config = dict(
    n_layer=11,
    d_model=448,
    n_head=7,
    n_kv_head=7,
    head_dim=64,
    d_mlp=2688,
    vocab_size=8192,
    activation='gelu',
    norm='layernorm',
    norm_place='pre',
    norm_eps=1e-06,
    positions='learned',
    qk_norm=False,
    attn_scale=0.125,
    bias='none',
    tie_embeddings=False,
    parallel_block=True,
    init='normal',
    init_std_qkv=0.0253,
    init_std_o=0.00539,
    init_std_up=0.0253,
    init_std_down=0.00539,
    init_out_by_depth=True,
    optimizer='soap_variant',
    lr=0.0036,
    lr_mult_o=1.02,
    beta1=0.95,
    beta2=0.95,
    lr_head=0.00705,
    warmup_steps=200,
    schedule='wsd',
    decay_fraction=0.938,
    decay_shape='linear',
    final_lr_fraction=0.0,
    batch_tokens=[131072, 262144, 524288, 1048576],
    seq_len=1024,
    doc_mask=True,
    train_tokens=912200000,
    steps=2331,
    dataset='wikipedia_en',
)
Each number is 128 + 24 x the weight over the matrix's rms, rounded and kept within 0 to 255. Layers, rows and columns count from 0.

# layer 2 MLP down (transposed), 2688x448, rms 0.067, rows 1596-1620, columns 64-127
[[105 111 103 118  81 150 128  90 136 118 105 105 120 161 113 157 102 117 129 154 145 113 144  97 172 112 109 117 112 117 113 137  83 173 161 145 182 141 104 119 101 126 100  94 114 160 107  96 134 119 140 120 114  98 152 151 127 126  94 144 151 103 103 119]
 [147 175 116 154 143 147 157 125 105 118 141 167 183  99 143  70 111 183 135  91 162 182 123 116 115 120 129 149 122 146  93  99  66 153 146 183 151  79 111 130  97  99 142 106 151 131  99 150 148 108 131 129 200 144  83 156 134  93  87 174  75 118 171  91]
 [113 126 130  84 115 158 134 141  88  90 107 143 119 110 157 121 149 140 135 163 135 131 120 135 158 143 136 103 123 121 138 139 189 188 134 156 126 138 133 126 131 171 149 157 141 131 143 152 146 120 128  84 120 133 149 124 135 129 131 146 102  91 138 131]
 [121 148 145 118 133 133  97 111 115 115 131 118 168 133 114 134 118 141 113 109 162 115 131 136 115 121 144 125 131 144 149 132 137 132 119 172 150 139 137 141 123 119 155 121 129 110 148 138 153 131 140 153 150  99 109 118 149 153 124 130 150 136 146 116]
 [ 95 123 109 141 104 117 133 137 124  90 121 135 106 136 156 171 156 102 108 129 154 154 131 140 129 157 134 153 141 129 160 123 136 131  96  98 122 113 131 117 148 110  97 136 118  95  65 144 151 177 132 157 151 147 160 148 101 145 118 155 175 136 131 127]
 [127 107 135 152  95 116  96 157 162 115 174 156 147 130 113 146 110 133 124 126 158 131 116 117 174 108 130 132 139 126 155 170 106  96 121 135 136 139 130 141 139  84 133 150 148 110 174 125 156  66 169 116 141 174  81 110 116 125 145 108 125 163 112 133]
 [113 156 139 160 154 113 107 137 144 167 134 128 133 112 107 110 148 106 151 107 104  79 142 128 122 128 106  94 124 164 137 107 102 134 108 132 141 144 134 113 144 143 110 161 137 152 117 121 109 123 148 177 184 128 139 151 143 128 149 148 102  88 121 144]
 [139  98 105 118 146 117 143 103 110 134 149 141 174 155 135 140 149 147 121 173  70  95 134 109 145 145  91 130 155 127 108 106 149 122 122 100 141  96 137 130 126 132 136  99 118 116 149 126 155  92 137 134 134 141 179 139 135 124 141  85 105 197 120 117]
 [109 103 116 140 156 110 121 105 114 166 114 151 122 176 116 142 125 154 126  98 149 107 102 105  96 104 153 118 154 129 153 147  95 109 154  96 122 163 125 105 105 120 126 134 133 135 149 106 117 155  96 131 176 144 156 102 108 106 140  98 121 140  90 119]
 [106 107 166 174 140  69 152  87 158 119 129 107 178 153 134 135 120 116 115  78 129 192 180 117 124 155  59  95 166  83 161 114 106 113 158 152 129 106 135 126 146 154 123 122 101 145 162 168  70 129 163 150 130 121 128 159  99 121 141 141 119  88 151 151]
 [118 142 118 124 168  70 115 104  81  95 133 130 128 132  79 166  78 175 111 162 104  99 126 169 153 115  86 140 115 133 151 135 102  71  84 148 116 137 132 124 119 124  82 154 133 145 155  86 140  94 156 156 127 117  90 163  96 113 142 149 122 137 124  97]
 [161 112 133 120 197 152 153 114 144 136 163  81  76 193 138 112 145 115  94 140 106 180 147 149 136  99 120 120 144 131 136 132 125 150 126 157 147 122 156  81 113 147 146 140 160 131 112  74 122 109 144 108 147 108 151 102 124 114 154 137 157 123 109 121]
 [115 144 134 124 132 152 109 122 128 142 165 144  98 108  91  99 174 101 104 163 107 126 125 142 134 123  91 149 111  98 100  86  91  83 157 113 122 104 126 146 111 107 146 115 138 128  88 105 157 101  94 141 103  95 156  41  85  91 100  92  91 140 143 197]
 [150 101 135 130 122 114 138 121 147 102  92 119 106 123  79 144 124  99 158 116 141 148 113 131 143  89 137 102 160 159  87  57  96  96 173 131 141 114 130 158 138 128  97 139  93 133  28 140 104 174 127 144 109  60 135 139 143 140 106  72 135 164 178 174]
 [165 134 137 108 130 131 123 152 152 115 135 138  85 120 149 127 139 146 128 138 121 122 114 152 111 127 100 140 125 156 170 137 144 103 121 120 138 149 137 100 167 134 128 118 138 146 129 130 141 162 147 156 111  98 117 115 128 123 136  68 168 121 150  88]
 [153 144 146  97 146 159 131 107 144 152 125 132 146 154 148 111 144 119 128 125 143 121 117 136 102 138 106 144 148 125 141 161 124 111 109 148 127 149 133 111 125 134 174  97 159 157 167 128 136 172 106  83 123 157 121 133 135 125 141 141 102 167 119  86]
 [127 118 133  96 131  93 135 110 127 134 132 141 119 105 119 119 129 114 119  92 137 145 123 129  91 151 181 131 156 125 138 140  81 125 112  89 160 159 142 140 132  88 109 155 127 122 125 118 152 109 165 111 107 117 129 125 136 121 118 117 131 147 126 120]
 [151 139 146  75  50 158 128 124 144 101 126 100 130  73 127  61 115 158 116 116 110 139  91 167 131 150 101 118 135 139 152 126 136  89 119 105  92 131 121 172 110 131 125 120  97 108  98 124  93 167 115 151 140 119 144 128 138  94 120 186 130 160 120 118]
 [118 112 126 116 143 117 127 177 105 119 116 155 180  87 141 140 131 153 102 104 109 119 156 103 130 118 134 143 123 118 116 105 118 127  91 143 111 161 140  90 110 119 108 154 137 153 114 128  78 148 127  90 149 175  94 117 131 149 139  98 151 117 146 156]
 [134 132 165 145 143 141 120 174 149 109 114 120 180 129  84 170 133 182 101 109 107 147 155 122 108 164 130 139 108 131 133 147 145  99 142 155 154  97 165 153  99 109 146 171 152 180 152 165  99 102 170 134 170 134 136 109 125 111 137 180 115  95  97  83]
 [135 144 122 101 114 182 109 175 137 120 139 115 152 143 117 132 164 113 142 153  73 117  80  75 109 146 122 157 116 128 117 160 117 153  88 136  88 140 172 124 136 109  94 134 146 134 136 125 103  78 118 167 113 157 127 116 127 130 163 109  83 145 112 142]
 [140 124 101 128 106 123 124  89 120 117 131 159 184  94 127 144 151 148  95 109 109 155 129 136  66 109 157 144 142 136 158 178  99  91 109 118 139 140 151 104 170 100 161 147  98 138 145 159 117 114 143 165 110 121 152 148 149 159 133 113 137 134 104 119]
 [147 167 176 131 152 147 129  51 140  97 138 163 121  95  97 121 138 152 128 132  83 162 128 121 107 101 141  96 124 131 161 148 119 137 146 150 157 170 155  98 123 120 118 117 140 124  98 117 113 121  85 118 109 107 137 137 112 149 124  72 148 119 146 138]
 [ 96 130 148 157 143 121 160 162 144 123 150 189  90  85 106 112 151 113 114 162 122  66 163 116 123 151 178 134 152 111 112  96 153  44  78 169 143 111 154 151 131 152  88 157 129 102 126 100 154 103 104 157 100 139  97  84 117 135 161 178 160 134 116 106]
 [147 129 136 111 131 145 134 125 155 131 174 142 133  87 120 115 145 109 124 149 144 113 140 141 111 166  99 101 104 147 103  75 163 139 166 101 117 107  94 183 160 103 137 147 132 128 156 137 132 134 171 174 147 122 108 128 134 139  91 152 138 147 141 141]]
# layer 2 MLP up, 2688x448, rms 0.0718, rows 1597-1620, columns 64-127
[[116 150 127 163 149 148 128 111 116 102 132 104 143  99 157 124 139 123 124 105 158 157 145 156 119  99  88 110 123 151 108 133 127 100 101 172 115  88 120 135 115 113 117 123 132 142 106 144 147  93 143 128 143 145 121 168 145 137 148 161 105  86 147 104]
 [142 156 129 169 170  77 121 114 151 160 174 141 130 144 101 140 119 106 131  93 122 140 122 121 108 106 136 156 134 131  90 127  70  68 126  90 160 120 136 139 138 103 141 101 128 136 110 108 140 137 126 171 139 144 123 137 114 133 111 130 154 147 133 119]
 [109 130 136 112 123 140 143 140 117 141 133 137  97 134 117 121 133 128 114 165 100 150 151 118 145 137 116 119 128 135 110 134 119 121 153 103 106 119 114 113 147 145  97 109 129 147 129 139 129 113 107  94 127 161 148 133  85 104  81 141  92 136  98 121]
 [163 119 156 127 168 137 123 133 131 151 106 120 153 152  89  84 114 150 123 162 139 112 129 110 125  95 139  95  95 162 105 138 125 123 153 170 162 165 113 127 131 132 142 124 128 173 150 116  77 103 129 109  96  95  91 110 161 135 150  98 116 106 119 117]
 [134 133 134  82 151 121 162  86  92 134 101 103  87 130 148 106 149 119 130 119 111 166 137 140  98 137 127 131 125 133 118  82 158 166 130 120 115 120 108 117 139 170 119  95  82 126  95 113  89 180 132 126 123  77 160 165 133 147 101 144 115  89 140  90]
 [110  94 127  78  94 140 154 135 110  92 124 148 151 147 153 126 129 153 102 137 134 191 130 120 125 131 194 174 143  87 133 162 137 174 138 151 109 114 128 149 111 124 138  84 108 117 157 147 146 114 107  87  87 134 108 101 125 129 117 107 151 154 120 127]
 [103 135 147 145 116 157 109 164 148 130  88 111  78 120 125 120 158 117 155  79 160 179 116 178 119  94 160 121  93 119 151 162 107 102 133 169 118 181 129 132 145 152 104 146 161 174 123 122 117 168 136 125 110 119  86 132  88 129 115 145 164  58 127 133]
 [136 156 124 119 100 173 153 124 132 134 131 154 126 143 121  79 107 156 150 143  75 130 133 119 129 164 112 145 124 140 122 145 132 151 125 147 122 139 114 129 102 170 122 105 114 104 132 145 134 115 154 119 139  88 141 124 106 106  98 121 115 120 133 150]
 [119 148  87  59 118 193  99 164  95 155 131 144 123 102 112 120 167 141 142 174 130  52  86 131 126 105 227 157  98 154  96 140 145 165  82  92 135 134 151 106 112 104 114 119 142 118  82  69 199 122 129  95 119 138 120 109 124 167 130 102 146 147  99 103]
 [112 113 139 151  96 158 101 145 171 103 120 115 128 119 175  98 123  71 115 116 114 179 126  96 120 158 171 137  92 150 132 124 148 188 151 146 103 154 131  94 136 136 141 160 116  83 104 104 131 126 110  97 134 112 157  75 133 136 157 103 138 115 119 129]
 [164 138 145 128 171 151 150  91 116 108 149 102  95 157 114 110 135 100  72 147 125 132 107 139 112 127 106 118 132 106 150 131 152 129 138 131 132 151 135  59 128 118 153 125 132 131 145 100 114 118 138 123 132 112 142 119 126 118 122 123  99 141 124  95]
 [121 109 110 157 133 115 129 122 129 125 112 104 143 142 145 135  99 168 164 109 157 118 140 119 121 164 142 126 146 150 152 166 177 155 109 144 146 136 138 101 141 135 100 124 126 112 178 138 108 168 180 103 143 155 102 190 153 147 144 137 155 122  91  64]
 [139 114 137 157 166 147 105 100 128 120 116 110  79 125 129 136 122  96 130 143 108 149  98 140 139 120 108 134 133 175  90 115 137 132 111 136 129  94 169 139 124  96 110 150 129 166  57 112  82  99 136 150 183 100 128 141 123 125 156 129  82 102 165 138]
 [ 99 122 126 148 119 132 155 105 102 131 133 139 193 127 102 140 113 128 119 108 148 160 156  91 154 129 135 121 148 108  77 121 117 183  98 134  98 100 127 110  56 141 123 146 119  76  95 127 123 107 108  98 131 157 122 123 115 129 100 159  85 123 100 176]
 [100 143 114 134 107  83 137 162 121 126 144  96  93  99 118 161 110 139 135 135 140 111 151 106 172 130 146 109 104 108 104  98 122 111 146 102 129 103 143 154 145 111  83 151  91  91  83 137 125  87 117 137 114 124 154 135 104 157 125 106 138  96 127 169]
 [125 114 114 186 123 169 114 134 118 102 125 118 141 134 139 130 115 148 138 133 141 109 157 116 180 115  46 133 117 115 115 125 176 143 150 172  94 124 145 120 125 133 141  82 115 131 123 158 125 125 105 139 120 136 139 134 128 159 137 132 144  99 119 145]
 [ 97 136 118 167 197  65 130 126 115 166 119 150 116 187 118 187 139  85 136 143 142  98 198 123 145 143 134 141 105 128  97 138 114 157 144 128 169 126 131 128 142 121 123 139 159 132 155 145 158 127 149 107  87 126  96 127 105 173 122  80 119  79 124 149]
 [110 124 126 127 128 134 105 114 127 144 131 107  74 155 158 119 135 117 133 129 105 136 136 135 124 139 155 134 158 182 159 171 131 135 121 121 158 118  92 146 165 112 141 100  87  94 164 121 155  92 173 142  87 105 145 120 132 142 117 142 117 108 108  91]
 [126 144 140 130 111 117 128 170 132 101 161 104 144 119  91 124 138 143 127 100 122 167 141 167 114 103 152 135 123 101  95 145 120  96  94 108  98 120 134 136 132 140 109 133 148 149 125 127 111 138 152 125 138  85 120  98  99 123 115 138 127 115 109 104]
 [154 161 119 119 105 185 136 141 125 119 130 137 131 107 104 141 143 115 136 131 136 140  99 120 120 100 140 130 100 108 127 160 125 124 121 128 118 141 159 138 143 109 119 131 108 140 110 143 115  92 104 148 140 109 117 102 129 136 122  95  98 139 115 122]
 [129 157 161 172 163 133 158 187 120 127 115  74  56 154 129 133 138  77 204 151 165  97 137 135 179 164 109 117 115 107 111  94 175 199 131 142 145 122 103 158  64 147  93 108 148 128 146  92 130 158  99 114 131 165  99  97 112 117 130 163 102 134 168 154]
 [121 144 154 112 111 176  97 120 133 124 127 130 147 121 148 141 140 123 128 135 104 144 152 150 138 105 121 127 117 133 140 127 119 136 135 123 144 163 157 118 132 128 121 110 131 111 111 134  96 129  69 130 117 119  98 148  97 136 160 101 135 102 129 132]
 [139 140 124 164 136 122 108 144 149 155 161 128 158 103 126 120 170 112 117 116 157 116 167 119 100 129 155 140 168 131 121 131 112  87 114  73 155 118 129 151 129 136  89 117 155 145 126 142 165 171 124 130 121 111 119  99 143 124 120 149 136 128 159 144]
 [121 131 102 175 147 107 119 157 101 159  76 123 129 166 102 156 120 141 112 105 132 155 139 121 127 102 166 120 152 107 151 144  87 124  81 180 146 174 153  28  75 153 109 104 118 116 120 147 143 140  89  70 119 128 133 116 116 156 169 111 122 101 127  97]]